python train.py --n_layer=14 --head_dim=32 --d_mlp=320 --norm="rmsnorm" --norm_eps=1e-05 --positions="rope" --rope_base=10000.0 --rope_fraction=1.0 --attn_scale=0.177 --tie_embeddings=false --init_std_o=0.0 --beta1=0.9 --lr_head=0.00885 --schedule="wsd" --train_tokens=146400000
Each number is 50 + 10 x the weight over its row's rms, rounded and kept within 0 to 99. Layers, rows and columns count from 0. The size before them is the row's rms in percent of the matrix's.

# layer 8 attention query, 128x192, rms 0.0708, rows 0-33, columns 96-191
060:43 54 56 31 53 46 49 61 74 57 38 47 53 49 53 57 51 48 40 66 53 55 49 49 47 55 37 70 64 56 75 57 47 65 55 64 27 44 47 64 20 48 58 47 60 40 56 57 38 45 65 49 55 56 40 55 41 75 71 30 45 55 52 30 63 60 43 38 35 41 52 66 42 44 59 35 37 49 45 36 48 45 38 58 71 35 38 47 34 61 57 42 66 51 56 68
071:39 38 53 38 47 53 51 42 50 60 43 60 50 55 50 50 52 46 50 42 60 57 29 53 50 45 51 63 34 75 42 50 38 49 46 57 54 57 63 53 46 51 38 32 59 48 52 46 56 83 38 67 52 48 48 37 67 56 43 41 51 47 17 56 51 48 53 57 45 27 59 45 67 60 35 55 41 39 48 35 49 59 44 71 47 66 50 42 54 58 45 31 70 33 47 37
066:54 50 69 47 39 46 36 51 60 39 50 63 50 32 44 61 40 49 58 67 52 76 42 39 45 43 35 52 52 37 43 41 62 48 54 38 58 35 59 48 27 52 52 57 47 64 44 61 47 47 64 27 42 39 45 49 33 40 41 62 42 49 83 46 47 41 42 48 50 48 44 65 61 58 60 44 57 45 56 48 47 58 43 57 46 43 67 66 46 66 54 35 53 54 52 47
074:51 35 47 44 59 66 46 63 46 53 61 71 53 58 45 48 50 47 54 46 71 56 54 47 48 51 69 37 53 65 46 50 52 45 61 47 47 46 47 50 59 53 31 29 71 51 42 50 46 55 42 63 53 40 40 51 78 61 59 27 59 53 21 53 52 58 56 45 44 44 49 48 44 51 39 49 46 52 46 48 44 61 54 66 54 61 43 40 50 59 55 52 61 47 37 68
092:57 38 47 43 47 63 52 63 42 60 34 61 55 59 46 46 48 57 53 34 71 53 39 50 40 58 75 41 57 41 40 56 68 53 67 57 59 52 49 37 51 50 46 48 52 46 51 40 50 49 37 56 46 66 44 53 70 60 56 38 64 42 28 42 58 57 47 36 41 52 51 32 45 42 38 41 51 47 26 55 49 35 52 59 48 58 41 47 49 61 42 66 60 35 38 56
090:54 57 50 70 55 64 56 42 66 46 46 38 41 39 50 50 46 56 62 39 43 61 38 58 54 61 42 48 56 44 58 50 72 49 42 57 60 50 59 29 59 40 36 44 42 43 46 38 53 46 38 36 47 51 46 48 58 37 47 55 55 56 54 31 63 57 47 36 47 56 55 41 38 61 54 52 51 51 39 57 51 63 41 37 39 44 41 49 33 52 51 67 51 45 61 44
086:41 48 48 42 39 34 44 34 69 42 59 44 44 42 43 48 46 59 40 69 38 46 54 50 54 56 34 62 47 51 60 38 41 51 42 41 39 42 49 57 43 52 66 48 57 50 60 58 44 45 64 47 55 42 57 37 37 40 41 49 49 36 60 50 42 46 47 57 59 43 45 65 60 48 48 53 32 53 58 39 51 54 57 35 61 37 65 56 43 40 40 30 41 52 55 61
077:44 52 53 29 59 54 52 57 76 53 64 61 72 53 49 48 55 58 48 39 66 55 52 39 53 59 48 56 27 59 39 46 48 35 51 60 60 61 54 60 54 53 36 56 49 45 47 52 63 40 28 47 38 56 43 54 44 64 53 43 58 55 40 62 45 70 51 57 46 37 54 47 51 60 40 60 64 41 54 54 38 32 36 50 55 60 47 52 68 60 60 53 73 24 31 47
075:48 59 55 47 63 53 65 67 43 33 54 59 58 69 45 55 60 69 65 59 49 34 54 63 61 34 70 58 49 54 48 45 33 57 35 60 56 44 43 56 63 61 39 43 51 50 53 55 51 50 44 38 52 56 56 62 54 54 65 60 42 61 32 63 44 60 43 44 57 50 53 49 54 34 36 54 69 44 46 59 45 45 53 58 73 42 48 46 67 50 57 67 65 27 25 35
103:42 52 53 48 60 46 50 50 76 51 64 48 71 53 55 49 55 48 67 49 56 54 46 48 53 57 51 61 42 39 40 54 57 40 56 59 58 54 65 57 69 39 53 34 50 53 38 57 65 47 44 40 49 65 53 56 51 60 62 51 67 53 31 62 50 74 48 43 49 53 59 43 40 55 44 50 60 50 43 55 34 32 36 69 44 52 44 48 61 50 52 61 68 30 30 45
110:48 60 59 65 54 40 55 57 48 50 39 53 50 52 46 56 40 29 67 42 42 48 36 56 45 47 58 36 73 58 59 26 43 55 43 50 55 40 57 70 49 65 54 44 50 63 55 59 45 55 40 50 46 67 67 57 53 56 66 70 39 53 59 47 44 52 52 25 28 67 44 60 44 49 56 48 57 44 58 48 64 52 51 57 48 46 42 52 42 43 44 63 34 65 47 57
119:55 43 44 48 53 57 55 40 46 74 41 52 56 72 70 63 52 39 52 66 37 50 47 49 69 68 60 47 48 56 55 47 50 41 52 67 50 26 58 58 52 62 53 60 57 57 59 37 67 38 49 51 46 34 47 54 38 36 54 55 52 36 60 39 54 62 67 57 50 41 39 48 54 61 45 59 46 67 55 74 45 36 64 42 50 74 36 59 66 39 46 59 48 54 51 62
116:61 50 44 51 38 36 39 51 67 31 51 61 52 49 42 57 45 57 52 54 48 36 38 59 58 55 37 60 42 45 49 46 49 65 27 52 48 55 46 46 55 46 44 52 46 73 55 65 67 61 46 42 65 52 56 50 49 55 37 42 57 50 42 54 35 55 26 41 47 37 49 43 50 54 49 41 62 48 64 48 58 47 51 38 56 36 84 55 47 24 61 47 46 32 35 47
112:37 39 38 59 59 54 56 53 44 41 68 49 30 49 64 58 53 37 36 64 59 69 60 39 50 61 42 41 66 51 51 44 53 55 65 53 59 68 63 44 38 38 61 62 62 52 54 49 59 48 49 38 56 52 46 58 48 48 60 59 67 57 34 38 60 52 49 42 45 41 56 46 72 45 57 45 45 61 31 47 36 68 42 59 51 54 43 61 48 50 57 55 56 32 69 55
118:47 42 55 74 63 50 50 54 58 52 52 63 37 51 61 51 51 53 45 43 43 54 55 59 49 50 55 41 58 39 43 29 41 56 36 43 40 34 47 63 35 62 39 42 40 52 49 59 42 53 56 62 45 55 71 57 46 50 56 67 45 67 44 49 54 51 40 30 38 54 48 58 55 49 44 41 63 33 51 47 65 64 55 46 44 41 56 47 23 58 46 62 49 52 53 55
131:48 34 48 52 58 66 42 44 49 59 70 46 55 55 48 40 70 51 42 69 56 62 53 44 67 54 66 37 37 38 30 35 43 47 61 58 45 46 48 43 38 44 52 49 45 45 40 36 53 42 52 45 50 34 48 58 46 41 61 59 53 43 41 50 67 48 43 52 43 22 50 47 57 47 33 48 55 68 30 63 44 51 31 33 50 45 54 61 70 56 58 50 73 26 52 49
071:61 65 42 64 70 59 56 43 41 36 72 38 39 43 61 48 43 58 50 36 42 55 49 55 42 43 29 38 66 38 43 46 52 45 44 43 47 50 49 30 45 47 72 54 41 64 50 65 51 29 59 52 47 51 48 49 36 37 53 72 50 64 70 47 51 51 43 38 53 50 49 55 46 54 59 44 64 53 59 48 50 40 48 30 38 43 45 61 64 50 56 58 39 54 54 36
068:42 28 58 21 42 43 36 52 70 62 36 64 64 49 33 43 54 44 52 69 56 56 54 46 52 36 54 45 51 66 52 42 40 61 45 56 35 39 43 71 43 53 46 41 66 47 40 52 47 64 59 47 46 38 45 56 47 60 38 37 48 52 28 46 55 64 57 63 34 34 42 49 46 49 47 50 43 58 31 40 52 52 47 67 72 51 49 45 44 56 33 34 55 50 43 64
078:66 58 50 69 56 47 59 44 38 37 47 36 54 41 45 58 49 53 38 57 24 52 66 37 49 66 28 48 55 26 40 36 56 39 41 42 60 54 50 47 43 52 74 82 32 50 56 41 44 37 47 48 47 60 41 45 43 36 63 70 43 40 69 57 38 54 46 43 45 69 49 54 36 47 62 45 65 48 69 44 42 45 35 49 40 44 53 56 53 50 48 59 40 48 53 56
068:43 53 46 37 42 43 39 27 56 51 42 60 55 29 45 44 46 43 59 58 45 64 46 49 29 52 41 49 65 56 47 60 63 62 37 51 31 58 50 47 44 29 48 58 51 40 31 46 50 63 62 46 52 35 67 48 52 51 51 40 44 69 67 52 56 40 41 55 47 45 33 51 42 63 54 50 43 58 58 77 57 58 56 47 40 33 37 53 36 50 53 28 35 57 61 37
067:45 51 48 34 40 48 29 43 45 20 54 40 44 36 58 44 44 35 39 62 57 53 53 52 46 57 41 50 32 58 42 60 39 38 62 46 47 51 42 47 31 59 61 48 47 54 46 47 36 37 63 45 46 40 41 45 28 53 58 54 37 52 56 43 45 32 41 45 42 43 53 58 51 49 53 43 27 53 57 71 63 54 49 51 48 31 56 44 47 42 54 42 47 39 64 42
085:50 51 45 50 47 46 53 65 44 44 42 71 51 61 59 61 54 64 54 64 46 45 65 64 59 57 73 61 34 76 43 52 31 44 39 48 59 53 48 56 65 43 23 43 48 51 47 48 62 49 53 65 46 38 47 49 31 67 56 49 48 49 36 62 42 62 50 49 40 36 50 53 50 48 41 56 58 52 63 53 49 53 60 48 55 49 52 33 63 47 76 56 61 46 45 48
066:42 54 49 53 47 54 62 55 64 68 48 40 63 55 41 53 64 42 65 50 27 55 37 54 60 40 30 66 51 65 57 32 52 38 44 51 38 41 49 49 63 56 50 29 39 34 56 67 65 60 43 48 55 67 44 69 59 45 57 40 57 46 35 67 57 54 48 57 46 41 52 48 43 54 43 49 78 45 45 26 40 52 45 49 55 57 54 55 34 56 47 60 52 45 44 50
067:40 44 35 39 39 29 62 45 23 54 37 63 46 62 61 57 61 65 41 78 61 53 55 47 57 62 62 53 30 61 51 46 44 56 45 58 51 65 40 46 41 46 37 58 66 53 45 66 63 64 49 50 47 43 45 52 40 54 37 57 50 52 38 41 39 56 53 55 52 63 59 60 67 53 44 34 54 75 48 45 43 42 54 54 53 58 40 43 55 47 48 51 52 60 45 58
079:56 54 56 50 36 56 47 36 16 56 32 63 35 69 62 56 58 49 46 41 58 44 66 67 55 61 68 42 62 48 58 51 43 64 63 44 50 54 41 59 40 67 58 49 51 61 51 50 57 51 51 44 64 42 55 57 69 57 61 72 39 53 64 42 51 40 42 35 42 62 49 57 62 32 45 40 55 61 55 53 53 55 63 45 71 45 48 47 47 39 55 65 37 60 52 56
100:42 47 43 55 49 47 53 57 51 46 44 51 50 59 71 56 53 54 40 44 46 42 60 50 32 56 48 45 68 44 54 37 39 55 50 54 51 48 70 69 47 56 46 75 48 64 39 40 70 50 58 51 53 34 54 56 49 53 37 48 44 52 78 52 52 42 48 40 42 77 42 62 48 42 59 47 57 61 58 39 66 61 46 45 76 61 44 50 54 44 54 57 30 51 61 61
122:66 41 45 59 48 69 47 47 50 63 46 63 49 64 57 43 52 29 76 51 62 50 27 54 60 54 57 46 44 53 47 55 70 24 64 51 65 45 46 58 47 42 42 42 52 51 38 51 51 43 40 49 31 50 49 55 49 50 46 52 60 53 45 50 47 71 61 52 50 41 67 32 51 65 31 60 55 58 43 56 33 42 45 41 33 60 55 47 50 56 63 57 61 42 52 62
118:54 55 52 32 43 45 53 61 62 56 45 38 68 34 55 54 53 57 54 36 48 50 40 40 50 46 27 69 41 49 47 68 54 47 41 45 47 35 37 55 71 51 50 40 49 52 45 57 41 37 50 53 39 54 42 44 53 55 35 28 41 44 50 57 47 54 61 62 53 53 48 35 38 58 62 60 21 34 63 56 54 38 63 46 41 44 56 45 32 43 51 48 55 64 45 29
147:55 60 53 52 43 44 52 67 41 42 49 55 54 50 35 60 49 35 55 47 43 49 39 59 43 35 56 43 57 59 41 43 38 48 35 42 50 36 44 64 46 48 61 43 43 56 48 55 38 58 58 38 41 56 57 67 59 51 42 58 30 63 48 54 66 27 48 37 43 77 44 40 32 39 56 45 39 46 32 48 66 52 47 56 61 40 39 64 50 55 42 63 58 66 52 44
112:57 41 58 37 35 52 40 42 51 58 58 46 47 51 43 44 50 56 49 51 45 60 42 40 47 54 61 60 62 45 44 62 57 50 56 38 47 46 34 39 42 40 57 45 62 29 31 34 24 74 51 44 41 50 50 52 60 49 49 56 54 53 46 46 69 34 48 49 55 47 42 55 51 32 42 52 46 44 44 44 44 38 38 49 45 32 27 56 61 74 45 38 66 53 57 35
149:42 23 37 50 44 50 54 52 60 62 57 60 56 57 45 63 47 46 56 50 40 60 43 47 61 67 30 62 57 61 62 59 63 39 26 45 54 42 54 52 58 45 52 44 61 63 38 54 51 40 38 54 31 49 44 42 38 57 48 28 58 62 44 50 42 58 58 41 48 33 50 31 41 68 58 55 39 38 48 44 54 61 56 54 43 45 60 67 51 34 56 44 72 64 49 47
124:41 54 51 45 44 41 57 44 54 50 56 66 44 50 44 51 22 45 52 33 46 50 42 43 33 59 40 53 75 69 47 48 57 62 41 52 44 60 52 47 41 37 50 53 61 47 48 59 50 73 52 60 41 68 64 44 53 60 49 44 65 83 37 53 42 43 45 41 62 58 52 63 46 42 57 49 42 35 47 13 48 55 43 70 54 50 37 56 40 69 46 39 37 57 48 63
079:36 43 50 43 70 47 43 48 63 44 47 42 45 62 48 48 53 65 73 49 38 51 55 44 51 52 66 55 52 46 59 47 47 62 60 65 28 55 42 54 39 47 61 41 56 60 51 51 46 25 50 36 52 52 51 56 30 77 66 44 53 55 40 42 57 61 40 45 37 67 39 62 32 36 53 31 40 53 57 51 50 64 48 38 44 62 30 54 55 56 48 43 34 65 42 53
072:51 32 46 51 67 50 51 47 51 50 32 56 55 54 60 61 42 47 54 43 35 45 42 46 40 51 58 52 42 42 61 54 35 66 55 49 44 51 43 45 61 42 62 39 67 54 48 53 59 57 40 53 46 52 49 53 50 57 31 75 59 59 24 41 31 36 44 75 39 68 73 43 47 55 59 43 49 34 44 41 54 45 49 48 45 60 55 46 33 46 51 44 53 55 40 62